Part of a small language model's weights.
Size: width 192, MLP 768 tanh GELU, 6.74M parameters.
Architecture: learned and rotary positions, no biases in attention or MLP, untied embeddings.
Training: a variant of SOAP for these matrices, 157M tokens.
Each number is 128 + 32 x the weight over the matrix's rms, rounded and kept within 0 to 255. Layers, rows and columns count from 0.

# layer 5 attention value, 192x192, rms 0.0357, rows 118-127, columns 96-191
[[115 101 162 165 227 117  96 125 154 176 111 190 136 138  82 110 165 177 173  97 133 196  98  71 157 155 123 124  72  80  87 160  99 106 160 134  99 154 145  99 168 129 144 169  61 137 102 131  88 159  83 142 167  97  68  83 149 137 101 134 167 164 125 141 176 156 199 153  85 173 130 125 195 120  91 151 112  88 147  76 171 117 137  97 118 157  69 147 151 138 106 157 146 140 176 139]
 [143  61 167 114 144 129 170  86 139 131 142 141 101  98  78 160 112 101  83 117  77 137 169 131  71 104 144 151 189 127 101 181  89 110 139 197 179 114 131 180 124  79 145 117 105  86  96 157 102 114 162  98 126  77 164  79 145 149  83 141 111 121  94 124 114 117 133 114 110  79 192 137 129 148  75 121 160 129 104 165 147 126 102  95 176 120 181  90 133  81 109 144 207 141 118 145]
 [126  99 114  54  75 129 141 149 113  84 162 146 155 106 126 117 159  74 113 150  78 132 121  80 174 119 157 142 112 154 159 163 183 145  92 118 109 162 154 145 175 128 141 183 181 117 151 117 125 164 123 158 150 112 148 161  90 157 151  53 122 175 101 119 125 113  97 131  85  55 147 181 136 121 140 132 109 108 173 141 103 129 127  97 116 100 167 173  81 121 150 136 168 109 131 119]
 [184 131 107 162 110 211  95 156 125 103  97 117 151 170  82 150  88 131 132 125  93 191 198 165 144 165 165 214 109 144 133 157 151 147 123 112 115 106 157 153 133  93 155 143  98  99 132 104 114  89  90 154 177 133  90 141 109 128 105 161  77 140 118  82 123 142  78 104 128 113 138 124 197 124 161 102 104 128 160 149 126  89 137 146  87 104 127  74 117 201 138 156 134 142  65  99]
 [141 147  91 138  94 142 153 156 176 116 177 115 152  81 167 128 127  96 178 132 151 112  95 128 140 185 109 186 162 119 160  81  95 126 105 119 170 149 158 120 139 143 102 136  94 126  59 124 115 134  86 103 168 141 151 107 173 112 167 106 168 152 105  61  93 189 182  99 130 172  27 128  81  91  99 156 134 124 129 150  92 125 163 119  69 113 122 126 159 101 138 119 154  56 156 140]
 [175 167  88 156  78 191  59 148 145  62 103  86 107 140 143 125 115 157  98 134 149 200 146 101 109 128 149 142 129 142 143 122  95 106 138 136  94 121 107 117 130 166 140 130  84 166  96 145  70 140 127  87 143 110 177 124 112  98 130 134 131 102 120 148 101 150 165 146 120  94  67 102  72 155  83 103 148 142 118  95 164 113 134 116 134 162 151 124 117  95 172 113 145  88  89 113]
 [ 70 101 133  70 157 157 135 109 124 115 122 139 115  83 183 118 159 162 132 163 103 127 174 116 114 128  82  95 131 130 130 125 127 106 122 178 154 116 112 124 120 106 140 102 174 175 133 156 155 154 103 131 164 113 172 166 132 105 168 112 107 148  58  85 167 142 103  69 113 108 157 121 201 103  90  73 143 143 168 123 162 110 138  60 186 131 135 122 153 110 127 104 152 134 135 149]
 [174  96 151 172 131 146  86 121 106 127 126 108 101 162 127 163 109 176 106 143 120 104 129 183 105 176  92 174  97 110 132  69 145 190 142 150  78 172 156  55  99 117 135 126  97 107 117 150 150 105 143  78 145 136 129  69  92 167 115 106  55 124 133  95 138 121 130 137 168 110  87 135  84 114 133 113  59 151 153 181 185 157  60 104 164 102  95  97 108 126 115 120 137 146 124 145]
 [143 116 128 191  74 155 115 132 175 136  80 105 132 164 133  71  91 159 132 165 138 121 136 139 139 135 132 182 121 116 133 127 108  93 165 157 115 112 214  96 128 109  55 144 123 179 160 149 126 102  40 163 161 107 136 144 124 145 111 137  97 104 181 135 104  85 140  85  71 136 124  84 123 112 130 141 172 132 134 148 112 146  90 134 124 111  99 131 108 110 138 117 180 149 117 174]
 [146 126 173 156 176 156 129 179  99 148 160 184 118 113 133 132 118 185 167  99 111  42 141 133 127  98 114  99 120 136 117 154 119 148 149 180 126 124 156 113  56  90 133 126 100  69 123 113 142 159  98 143  97 153 103 142  72 115 109 137 130 173 169 114 167 167 105 105 135 124 136 122  96 110 188 163 100  76 112 101 141 147 133 149  98 112 117 133 172 139 122  95 124 116 209 129]]
# layer 5 attention output (transposed), 192x192, rms 0.0442, rows 118-127, columns 96-191
[[106  63 140  90 139 110 145 194 176 144 187 130 173 144 122 149 106 106 150 131 104 111 167 106 132 130  80  69 179 124 174 163 134 158 181 155 149 147 112 119 128 132 169 116 113 164  87 140  89 121 135 119 129 147 193 165  60 111 192 190 156 101 129 107 133 111 109 117 122  98 153 146 134 163 129 134 137 160 231 152 121 124 110 109 167 118 127 161 131 141 121 123 145 100 105  83]
 [171 154  93 112 198  27 109  74  78 128 140 147 130 116 111  96 160 133 135  83 151 160 131 108 164  79 157 115 101 184 183  83 127 130  94 124  96 125  92 129 112 157  85 139 131 183 139  75  83 156 120 160 109 133 115 166 221 161 135  85 227 120 128  97  69 130 180 132 135 180  59  85 139 159 114  80  84 125  99 162  87 135 106 116 103 156 122 180  92  87 106 163 156 146 131 137]
 [122 130 178 171 108 158 117 164 125  97 111 126 109 176 124 114 102  83 150 120 118 118 123 141 111 183 109 127 105 140 114  86  92 153 128  64 130 126 121 117 127 129 138  76 112 138 123 121 158 115  95 145 170 143 115 170 161 142 129 140 171  80 170 125  99 107 101 125 135 145  99 120  80 115 163  63 107 139 107 118  97 184  81 100  84  97  88  71 155 145 116 156 122 194 128 139]
 [ 94 150 104 134  91  86 154 121 177  84 132 101 161 109 110 112  99 137 161 128 149 138 128 120  96 115 167  94 159 122 123  98 129 119 128 104 139 127 176  53 181 175 114 124 161 229  95  94  88 150 193  97 132 168 184 109 146 109 148 106 159 124 108 198  47 115  96 185  83 111  45 124 111 132 145 124 119 128  97 114 132 164 101 103 149 177 119  71 102 148 156 157 133 157 162  69]
 [ 37 129 178 115 128 108 133 175 101  98 124 130  76 187 123 153 113 255  89 148  70 136 193  77 108 118  46 155 117 136 156 177 133 166  90 123 106 104 154 115 137 126 129 125 130 128 131 143 135 139 120  96 113  75 110  86  94  91  56 176  67 172 115 105 191  52  36 125 170  49  94 140 119 135 112  80 121 123 255 181 111 151 130 122 100 109 116 107  69 139 108 115 134 107  80 116]
 [102 160 100 109 112 151 156 100 166 137 126 135 184 109 147  86 119 146 121  94  71 144 178 131  85 155  95 118 148 150 145 111 116  97 165  68 108 175 177 205 149 137 116 146 159 131 114 135 123 135 149 171 155 135  92 118 153 165 112  85 197 104 162 154 121 151 163 126 148 132 119 162 107  97 159 119 119 131 130 157 119  91  80 116 121  79  92 178 128  90  70  97  70 122 166 152]
 [149  81 144 144 119 164 141 157 147 117  65  84  78 189  62  86 106 148 131 142  95  84 154  51 165 101 146 122 112 110  79 132 145 184 177  88 160 174  96 127 159 103 134 116 102 152 168  94 103 146 135 126 150 146  40 157 112 144 150 143 143  90 140 131 118 139 146 156 167 148 151 130 107 134 187 107 111 127 107  87 116 141 181  78 123 124 141 169 113 105  92 129 156 146 120 118]
 [171 122 102  80 119 133 121 130 127 145 119  95 155 174  82  85 114 108 176  44 119 132 159  82 109 141 112  90 138 129 166 141  88 101 110 184 168 108 107 178 158 191 106 122 139 153 117  95  74 116 107 180 126 131 165 141 105  78 137 183 105 151 156 165 113 135 106  86 152 116 217 148 171 120 104 114 138 105 139 112 127 123 126 130  66 147 189 164 167 114 134 146  88 108 118 157]
 [121 130 114  68  79 120 196 131 116 106 108 113 149 159 113 124 136 110 145 118 100 136 133 145 137 107  85 138 150 145 181  99 130  94  89 113 119 158 115 139 118 145 188 139 167  61  99 108 148 129 163 147 144 132 190 138 100 112 147 143 121 101 101 168 131 196 121 156 171 153 153 174 160 146 126 112 119 187 116  91  98  87  96  85 160 127 131 110 113 131 102 112 124 136 121 150]
 [142 139  99 155 178 123 127  99  92 111 129 102 112 108 160  72 118  86 122 143 124 123  83 126 179 121 130 127  93  84 147 124  80 143 124 164 100 132  95 126 150 184 182 130 109 125 137 126  69 111 112  98 151 132 105 136 100  74 154 153 156 178 126 125 109  92 115 124 138 162 128 114 109 151 101  92 126 153 175 107 104  29  90 109 166 139 166 130 182 131 130 134 127 117 139 163]]
# layer 5 attention query, 192x192, rms 0.0358, rows 128-153, columns 96-191
[[129 127 112 153 129 110 101 120 124 136  76 139 163 120 152 115 145  84 139 120 119 110  79 142 107 100 142 142 161 108 132 153 134 116  99 147 134  87 126  61 138 107 172 122 104 166  77 109 135 112 120 102  95  73 133 138 113 120 129  87  71 166 128 120 111 121  80 120 149 144 136 118 130 116 129 143 126 106 115  98 123  98 129 128 111  92 160 148 129 143 150 144 161 104 137 125]
 [157 140 131 154 166 111 151 133 159 127  69 117 135  79 143  98 121 117 166 118 121 120 135 153 144 124 103 123  70 110 121 113 159 112 146 136 153 134 117  89 118 117 169 110 111 138 106 136 139 135 115 146 124 100 168 137 165 102 139 134 101 142 118 157 131 141  76  82 121  99 132 161 152 144 105  91 155 110 106 117 111 165 114 126 130 104 155 128  79 129 111 165  90 126 119  83]
 [106 113 174 128  97 138 117 136 129 171 185 129 120 101 140 167 109 137  94 139 183 134 149  96 122 133 138 132 137 139 120 127 137 142 160  94 157 165 139 115 121 119 143 119 138 120 161 126 135 132 103 144 115 123 105 113 148 127 117 128 158 146 105 105 141 144 122 125 141 143 119 160 119 139 156 130 111 119 153 127 125 115 141 108 144 106 148 128 106 112 108 129 121  91 131 112]
 [175 149  77 140 124 118 124 157 123 120  85 143 152 113 128 112 122 102 144 123 165 138  99 152 122 105 140  94 204 105 119 173 141  58 131 147 117  78 100  83 141 129 124 105  98 134 117 115 132 131 137  88  94  82 128 156  85 148 114 135  87 118 134 119 132 109 102 118 116 162 143  89 140 133 100 144 169 104 133 116 139 176 143 118 107 161 136 130 128 120 124 180  86 143 101 123]
 [116 140 118 160  89  63 151 109  90 142 141 119 151 133 121 117 132 125 126 130 137 124 136 142  86  83  78  99 111 112 125 128 181  64 138 131 111 133 125 125 132  94 168 127 151 153 144 104  92 116 120 143 142 137 126  75 153 126  88 126 118 122 109 142  94 146 168 145 117 150 139  98  97 133 179 153  99 105  83 140 103 119 108 145 171 163 139 118 103 104 128 148 124 127 118  71]
 [117 158 193 143 150  97 169 133 117  83 143 118 151 126 116 136 104 155 127 105 108 111 146 133 150 101 108 121  95 133  84  94 138 148  87 143 137 163 113 195 143 143 121 136 166 131 125 157  99  90 151 147 132 159 125 112 178 105 116 119 151 133 153 191 120  97 112 138 119  79 191 166 130 142 119  81 108 126 119 168 118 133 102 138  91  97 122 127 162 143 133 113 105 128 135 139]
 [ 79 128 117 134  56 170 115 154 147 150 174 169  76 102  92  58 119  63  98 140 180 140  98 114 149 172 176 154 107  59 104 155 196  94 173 110  83  85 125 134 127 144 141 106  63 139  84 134 164 141 118 139 104 103 156 105  91 127 120 176  75 107  93 113 102  89 155 117 107 137 121 138 190 133 133 160 171 134 156 117 114 159 156 184 126 151 133 169 158 109 168  93 127 138  99 176]
 [123 111 200 167 113 108 113 180 139  95 144  75 137 139 127 119  79  74 106 122 148 101 133 140 152 161 113 145 172  71 124 112 181 148  88 142  79 133  79 166 102 110 102 159 146 112 118 161  63 135 107 116 117  93 163  90 134 108 149 116 144 121  86 144 129 130 119  98 116 127 113  94 104 113  88 126  74 115  97 134  89 114  86 183 201 146 124 100 135 110 119  92 115 132  67  81]
 [129 155 114 127  94 128 109 172 184 156 158 125 107 153 157 116 101 121 122 130 141 100 152 108  96  99  68  72 128 140 145 165 203  90 123 134 155 126 142  95 122 129 116 142 115 119  41 165 102 107 203 200 115 121  82 105 100 181  87  96 129 113 133 154  96 174 114 121 160 162 135  86 133 158 147 153 142 177 130 130 113 146 144 100 134 115 123 132 111 126  98 125 118  94 125 131]
 [149 157 157 152 147 100  45 205 114 203 157 129  70 158  98 175 103 144 110 102 124 154 124 119  98 145 182 125 178 137 155 128 108 179 168 154  60  77 152 102 110 116  78 142  54 169  83  46  39 117 112  60 124  95 123 147 142 124  89 148 141 148 156  92 157 107 141 117 161 164 160 104 133 107 139 147 152 109 171 135 128  98  92 138 120 170 143 117 121  76 153 155 122 178 164 137]
 [117 157 169 117 114 153 159 139 114  62 129 159 119 106 125 140 117  88 122 100 110  97 118 168 188  94 156 124 153 166 160  47 137 162  90 101 150 117 133 134 132  91 118 107 177  84 155 150 131 154 120 136 100 132  59  80 118 160 105 123 103 177 107 110 123 150 173 143 135 134 116 146 109  74 107 100 121 132 107 133  96 125 165 128 165 166 187 109 198 113  85  57  70  94 121 119]
 [180 102 125 101 105  19 126  91  84 145 110 135 122 128 150 130 109 132  94 142  81  76 116  99 147 139  60 144 107  87 164 157 175 120 153 155 137 160 114 150 184 119 136 137 108 136  94 143 173  91 123  99 129 154 112 110 136 110 111 150  96 106 155 145 105 104 142 135 153 151 101 142 125  97 124 103 143 117 158 155 181 158 101 100 115 111  90 129  93  83  81  90 155 127  82 138]
 [147 107 167 111 105 141 186 136 133 103 104 122 157 121  52  82 146  65 156 182 142 177 119 113  42 106 150 131 141 159 106 120 125 148 113 128 209  76 132 117 121 110 159  94 115 135 173 121 134 118 125 161 134 187 146 103  95  80 118 116 140 128  85 144 135  76 151 186 124  85  81  96 156  77 115 128 152 107  61 120 152  56 112 184 169 163 192 113  59  87 149 203 119 143 113 110]
 [ 25 118 149 119 118  80 146 132 110 119  92 102 157 110 157 136 104  92 136 105 152  82 111  77 129 148 104 158  81 182 111 186  92 151 132 134  79 111 123 149  88 135 141 155  90 145 112 150 122 100 102 155 115 215  81 111 188 113 103 171 164  87 114 108 127 141 131  84 243 155 122 116  86  87  86 118 159 155 171 170 133 184 121 106 178  90  96 113 118 184 111 103  87 111 119 144]
 [131 118 145 173  99  94  79 165 162 158  87  91 139 102 110 145 126 107 123  96 144  87 140 114  96 123 104 170  72 163 111 127 143 142 187 152 178 124  98 178 172 130  99  93 152 105 160 118 165  93 179 128 106 116 127 109 117 108 102 131 184 169  78  76  85 161  81 167 118  69  94 124 108 141 164 139 135 146 172 109 164 129 109 182 172 168 153 142 153 109 149 139 146 138 197 138]
 [149  90 143 125  88 130 169 181 139 187 127 110 118 119  97 196  62  94 125 174 131  85 132  93 112 148 126 148 195 114 133 208 142 165 157 158 103 135 177  64  95 142 164 118 135 151 150 160 132 127  99 153  31 131 185 116  89 103  99 114  99 103 147 110 130 163 133 116 125 146 122 158 148 154 123 133 139 104 133  72 131 178 107 160 127 151 141 107 134 161 143 120 170 174 101 145]
 [119 135 128 178 158 138 100 109 143 156 145  90  80 106 138 196 134 126 118 162 123 142  91 106 145 128 142 152 147 152  94 117 122 118 177  98 139 102 160 141 125  82 111 147 134 120 104 127  97 101 127 129  91 126 160 139 134 138 163 103 129 150  97 159 100 103 107  80 132 128 142  97 104 119 148 103 140 157 174 111 124 172 135  42 100 108 144 153 131 140 172 115 149 134 120 118]
 [113  86 145 103 101 137 134 122  84 109 208 147  59 147 150 108 170 103 112 145 121 169  64 140 156 129  98 172 158 115 123 105 154  99 156 177  94 108 162 141 181  96 161 182 102 136 183 148  94 148  93 109 172 113  91  98  40 153  65 158  47 109 169 116  93 141 118 139 115 167 135 164 121 121 152 122 117 155 128 101 112 146  99 139   0  89 135 202 114 122 148 134 113 146 122 190]
 [126 128 184 139 159 162  97 128 145  90 102 165 149 205 154 107 130 119 117 171  72 159 135 126 145 155  91 152  90 191 135 178 105  94 144 112 129 145 159  98 136 118 148 160 152 110 157 116 167 156 115  94 122 130 161  99  84 184 175 135 140 160 132 116 116  98 153 117  81 115 136 135  93 102 110 164 111  94 165 126 148 102 112  95 127  80 119 147 111 154 134 127 167 120  89 142]
 [168 135 136 148 209 147 148 165 133 138  77 182 154 172  84  94 161 103 158 183 120 113 114  91  57 126 125 109 170 174 106 143 129 187 182  85 101  90 111 105  97 132 153 107 202 118 189  96 116 113 181 114 141  56 111 103 107 129  69 183 113 188 154 134 133 141 130 124 109 136  89 132  94 151 132 121 115 112  53 131 158 148 154  97 170 148 158  88  88  86  72 139 121 126 136  83]
 [145 100 151  95  95 109 138 151 100 146  74 129 118 156  99 125  89 121  63 107 158 110 129 167 122 135 135  99 141 109 105  75 129 119  84 112 104 109 187 101 148 146 118 169 161 150 123 140 115 158 136 109 218 187 172 123 189 104 133  99 155  90 214 151 125  43 114 160  93 110 164 149 147 177 178 150  63 148 167 157 142  68 103 106 159 140 119  85 133 156 168 122 134 166  67 114]
 [196 137 176 129 117 160  89  87 128 116 167 107 131 147 114 115 143 113 212  85  89 101 144 177  77 118 131 104 116 114 171 162 113  80 150 214 127  69 123  99 185 133 124 135 176 149 157 133 156  98 104 133 176 101 133 203 112 139 135 147 128  95 155 116 113 110 116 150 100 131 146 137 132 121 144 153 147  95 103 103 176 167 153 106 141 126 129 190 110 122 184 132  56 154 149 116]
 [123 175 147  93 110 106  56 165 151 144 162 129 159  86 146  71 146 114 140 191 171  72 127 147 116 154 143 168 155 116 134 133 151  77 114 135  81 146 125  67 149 137 112 116 118 130 101 152 139 167 109 157 124 103 176 136 150 146 152 143 160 129 125 160  83 129 117 159 151 127 182 127 136 114  90 200 100 130 178 124 193 173 147 133 147 135 137  82 155 141 132 135  14 142  94 102]
 [140  82 157 140 109 106 155  85  94 126 140 140 153 116  75  96 136  80 138 132  82 155 104 116  91 145 133 124 165  82 204 123 112 129  94 140 161 129 173 132 128 122 144  89 118 156 149 150 163 171 100 138 112 132 153 145 125 144 127 131  69 141  71 130 101  96  89 175  92 117 115 154 157 127 101 112 161 129 147 139 156  56  94 114 136  98 146 105  55  99 106 124 168 142  76 176]
 [153 168 208 122 155 176  75 122 149  75 156 108 118 103 151 107  73 154 173  67  81 120 117 125 107 114  85 124  88 137 148 114 124 158 141  96 155 190 141  76 135 171 141 155 153 120 192 162 137 100 150 102 132  89 149 100 137 143 159 127 117 105 153 189  89 122 189 156  92 144  61 139 139 179 100 126 100  94 124 132 147 111 147 106 149 166 137  39 105 163 118 160 129 127  87  66]
 [159 107 135  58 146 188 216 119 126  82 173 209 149 141 126 136 107  47 153  80 106 103 190  58 160 161 141 116 110 110 170  65 106 119 130 111 132 145 115 133 144 167 170 128 115 114 111 153  87 165 115 103 153  96  92 174 124 129 120 162 146 131 110 141 103  60 188 154 117 119 131 142 177 121 124 121  54 167 105  57 155 121 113 123 100 131 115 111  88 141 111  99 123  72 165 132]]
# layer 5 attention key, 192x192, rms 0.0355, rows 128-153, columns 96-191
[[113 106 158 132 121 113 106 161 108 121 134 156  75 113 103 111 159 115 129 106 111 158 151 137  99 126 156 183 106 123 134 141 118 108 128 151 134 169 128  98 110 135 147 131  72 136  98 136 121 109  98 140 108 102 156 136 109 109 118 120 152 132 109 133 119 118 138 133 121 141 139 159 144 106  92 127 127 114 145 162 132  88 100 152 100 107  79  73  87 157 153  85 147 117 136 103]
 [148 130 145 128 160  82 163 147 103 105 146  95 127 140  98 123 104 121 144 140 107 112  94 126 160  97 164 104 125 144  90 136 152 127 117 122  77  90 142 110 137 105 107 129 119 169 146  83 100 145 122 137 121 137 137  88 131 121  99 116  75 152 163 117 143  90 143 108 137 134  94 117 148 104 120 125 134 134 133 140 118 138 113 135 141 128 165 140 158  83 136  92  62 125 116 128]
 [108 160  80 100 117 153 117 157 133 127 171 161 119 156 154 153 137 181 144 104  91 169 117 140 164 155 147 158  97 158 176 120 146 126 160 134 156 119 124  97 116 134 136 132 106  92 133 150 163 125 101 151 145 111 145 119 116 103 111 129 119 142 148 122 175 129 155 141 151 116  98 137 151 126 152 104 142 163 138 114 144 129 154 115  92 164  99 157 105 141 130 106  81 157 143 180]
 [124 125 147 137 122 110 166  95  95  62 118  96 174 106 122  96 166  74 141 122 109 100 124 154 136 117 125 103 129 141 125  89 128  91 126  89  94 141 108 112 138 123 117 124 125 157 133 109 100 134 123 100  94 165 135 112 111 138 127  99 106 126 135 121 107  92 144 137 131 118  80 130 134 112 127 133  92 113 139 166 142  83  90 155 117 121 113 138 166 117 100 106 118 163 128 127]
 [125 135 119 157 135  71 119 118 112 125  67 113 164 132 128 136 147  65  96 154 126 113  96 163 176 133  99 136 162  75  88 135 137 115  86 108 168 112 115 135 134 127 135  94 135 109 136 147 111 110 140 154  87 141 156  49 121 138 142 118  92 149 113 158 128 114 120 149 119 144 163  99 111 147 118 110 129  97  81 136 133 165 136 169 142 106 149 152 147 139 109 176 125 139 119 125]
 [198 157 159  83 144 139 113 136 172 137 139 141 105 127 101 129  87 149 144 171 128  53 137 111 144 127 142 104 166 137 162 127 153 142 152 150 123 129 146 137  90 152 108  78 116  96 148 138 118 128 136 144 144 100 153 155 155 137 112 131 145 157 109 161 124 132 133 109 145 133 175 114 144 182 165 118 152 127 123  93 121 144  94 107 169 149 118 122 100 126 143 101  96 102 148  98]
 [150 141 152 100 114 100 108 123 121 117 158 122 109 119 122 132 120 101 120 104 120 160  78 120 100 129 131 160 166 125 143 100 185 155 159 114 131 167 153 110 160 133 114 162 148 142 117 153 113 136 118 136 124  65 109  69 155  96 109 167  94  64 149 169 110 160 130 131 130 147 131 110  83  94 124 127 148 165 150 115 158 153 143  86 156 156 130 140 122  61 129 122 104  83 101 209]
 [131 166 133 105 135  88 145 159 127 111  79 112 212  96 146 104 167  58 160 107 134 154 139 120 110 119 172  84 112 118 129 186 107  58 106 128 134  84 107  94 149 121 170 107 102  65  81  87 133 126 117 142 115 109 182 115  84 155 103  99 117 162  91 126  95 148 132 104 158 100 138  85 176  83  79  99 160  90 106  60 142 127  60 126 123 145 134 100 144 147  98 163 176  95 104  96]
 [101 142  80 157  98 129 184 142 178 116 129 200 138 178 188 122 115 195 126 120 160  95 161 152 130  81 123 121 145 160 137  55 124 111  76 136 120 126 133 175 108  82 103 126 166 106  95 164 127  78 191 122 161  85 130 117 135  95 155  96 117 111 130 132 130 151 127 162 156 139 115 141 104 146 144 128 186 118 112 112  92  64 156 106 142 132 137 131 115 119 147 160 174 119  87 118]
 [158 140 183 182 120 165 102 166 197 129 157 113  68 111 131 138 103 161 114  96 144 152 172 177  99 183 151 109 127 151  80 106 116 160 110 110 137 128 164  82 168 111 155 206  97 164 146 136 138 127 104  85 121  98 163 154 109 171 154 170  95 135 149 135 116  80 119 117 116 117 116 157  88 174 120  94 151 136 117 174  89 124  91 211  91 125 107 143 151 122 146 161 157 173 151 158]
 [128 120 123 113 111 112 182  96  91 113 159 167 122  66  98  98  92 136 186 125 125 173 132 133 127 117 150 137 112 151 121  96 168  98 130 125 111 112 118  88  67 160  58 138 104 116 161 137 118 111 177 152 128 156  95 151 205 120 141 146 133 147 126 165 103 131 105 150  99 122 105 119 140  64 171 122 119 114 130 136 117  50 133 122 157 131 158 125 104  95 110 155  90 132 169 137]
 [143 105 133 165 157 101 119 112 143 175 151 131 151 107  64  89 146 108 105 122 154  86 132 114 158 126 119 150 167 132 134  93 226 139 145 131 110 150 111 166 213 111  89 102  63 144  90 181 103 125 119  92 143 135 128 133 153  99 177 208 101  97 131 184  54 129 130 125 114 127 125 158 118 117 162 122 116  53 138 139 126 181 139 104 143 137 143 207 103  79 138 124 163 159 156 103]
 [160 129 126  96  86 164 127  90 148 160  70 124 106 124 138 123  94  88 154  76 162 139 112 163 128  96 122  76 129  91 105 154 144  97 114 137 144  72 125  78 146 161 202 140 175 124 150 114 181 126 182 118 132 127 126 118 139 152 121 116 151 143 128  92 138 125  97 133  71 141 116 155 154 136  72 129 148 143 121  86 133  80 141 137 154  96 198 101 183 119 116 210 127 151 143 155]
 [168 148 136 135 131  29 108 122  85 136 165 126  97  80 110  98 160 126 148 125 101 122  81 127 139 111 101 148  93 128 137 117 119 191 150 102  53 161 174  99 127 105 106  71 147 146 124 127 107 152 182  82 124 110  94  86  95 115 135 207  81 109 119 100  92 171 156 118 143 157 109 157 130 150 174 135 153 135 123 154 137 159 190  96 151  94 102 136 108  32 135 122  95 139 127  52]
 [146  66  55 153 106  98 139 156 124 150 110 158  85  95 142 124 130 122 147  95 132 141  99 154 192 144 111 130 129 150 160 146  97 153 103 188 141 213 141 135 146 149 116 100 107 108 133 131 105 172 116 102  86 111 134 166 141 127  50 139 112 152 105  98 174  76 128 100  76  93  97 113 223 112 129  98 123 100 102 103 166 159  70 171 110 156 159 144 162 137  82 111 137 153  97 150]
 [108  66 156 155  85 163 110 119 179 142  89 151 131 129 109 120 123 119  99 137 130  84 115 166 136  83 116 120 212 110 157 125 112 176 144 108 154 137 145 129 116 124 113  97 129 139 125 120  62 105 103 203  81 129 191 158  84 170 149 106 105 103 155  93 144 135 128 170 128 130 134 165 141  99  94  85  90 162 171 103 155 144 112 156  82 130 163 167 113 156 136  55 145  94 103 126]
 [ 90  63 167 112 118 179 142 144  93 131 156 127 110 162 173 148 156 145 100 158 113  81 163 151 118 129 161 164 130 163 119 107 110 116 144 138 180  92 181 119 149  86  99 112 145 113 124 164 123 109  26 126 128 129 150 136  99 127 137 139 142 151 148 133 177 112 121 139 141 104 122 156 137 144 121  59 185 108 178 175 125 156 124 204 103 100 105  94 136 188 146  93 165 115  56 172]
 [ 75 121 139 121  93 156 104 117 113 105 135 114 107 136 125 141 115 113  91 131 153 155 126  83 111  98 137 144 155 115 145 140  95  90 173 178 174 176 143 125 165  60 126 143 119 164 139 194 135 128 101 112 121 100 134 133  76 100 184 212 115  92 153  65  85 136 141 147  76 113 128 152  85 115 151 125 106 128 146  79  76 131 166 140  82 109 152 145 142 124 118 122  80 167 144 135]
 [112 113 115 112 152 128 116 138  93 152 114 136 155 144 130 140 117 114  90 183 134 126 154 120 194 132 111 133  99  97  71 154 107 122 171 124 139  56 112 184 189  72 153 124 117 152 131  89 131 117 140  91 125 136 147 127  81 144 172 147 139 152 129 113 127  79  76 102  95 126 149 157 119 143 147 158  58 147 128  90 138 122 176 152 173 131 132 156 144 141 103 145 111 111 106 142]
 [185 119  73 133 140 147 158 114  95 157  52 122 124 146 136  66  79  93 143 140 144 123 134  81 135  96 109  80 108 105  80 174  83 124 169 149 127  64  91 103 108 131 152 166 122 127 190 132  94 136 159 109 159  96  74 157 150 149 135 172 175 159 143  99 145 148 142 123 127 136 112 141 107 192 115  42 137 162 140 169 135  85  86  95 145 109 146  78 119 116 120 141 141 132 130 100]
 [159 107 151 115  59 146  99 111 182 120 131  93 150 167 105  52 144 120  98 109 181 101 129 220 145  79 146  92 111 143 169 128 136 163 138 102 139  85 160 139 171 131 190 110 139 144 130 152 151 100  89 112 140 166 132 166 184 100 159  54 140 109 177 154 109 108 105  97  53 120 107 115 132 135 161 154  91 211 146 136 138 124 114  93  73  55 123 126  94 141 124 163 116 136 108 131]
 [114 111 118  85 172 123 141 154 161 159 136 123 154 112 129 124 146 138 144  44 136 130 113 120 124 124 121 105 153  86 153 130 117  60 132 131 118 104 111 169 153 122 136 164 125 124 111  98 101 124 110  85 152 101  99 185 132 176  57 121 112 103 162 139 160 183  77  92 148 128 162  30 119 121 139  96  98 111 129 138  95 138 136 116 111 146  85 181 119 113  65 136  99 166 151 138]
 [110 118 131 117 131 144 149 151 195  95 128 161 107 180 134  55 124 110 115 115 133 102 142 177 135 165 125 147  85 131  99 128 101 112 152  79  78  56 136 145 130  77 101  65  94  78 187 116 119 129 144 136 117 148 159 184 111 150 185 182 158  85  90 160 163 114 106 157 140 153 114  90  80 188 150 143  95 104 195 127 175 158 139 150 151 142 116 127 139 131 107 166 126 165 125 149]
 [127 134 140 165  97 139  83  97 105 136 146 118 156 143 125 127 131  95 129 135 175  90 134  71  64 118 110 112 133 141 193 112 155 115 110 183 142  74 106 138 141 114 153 149 135 142  99  77 185 112 101 142  60 112 137  63 178 105 176 158 120  76 104  89 120 127  81 166 135 110 169 120 157  88 135 140 161 178 131 138 182 128 119 119  63 124 178 107 110 123 142 187 111 116 115 161]
 [125 170 194  78 122 115 120 126 167  93 104 128 126 167 164  91  45  87 127  82 120 133 202 149  96 158  97 143 132 126  89 117 156 124 179 143 135  48 127 147 157  84 100 119 146 115 104 115 107 119 139 159 146 169  89 179 131 128 113 121 212 110 140 136 157 147  66 135 145 153 100 155 131 109 101  70  90 154 123 161  86 102 119 121 182 148 135 140  78  91 106 145 137 129 144 137]
 [ 91  95 164 103 142 135  98 106 122 137 147 139 151 109 151 185 131  82  89 133 163 148 129  98 140 193 129  91 226 125 166 104 149 125 142 136 148  97 182 101 145 159  82 134  92 161 101 160  90 175 135 132 158  99 117 146 154 117 125 121 165 159 128 117 118 133 122 146 111 141 166 158 159 126 162 139  85 137  90  65 171 132 161  99 163 151 132  54  66  82 157 122  76  73 142 109]]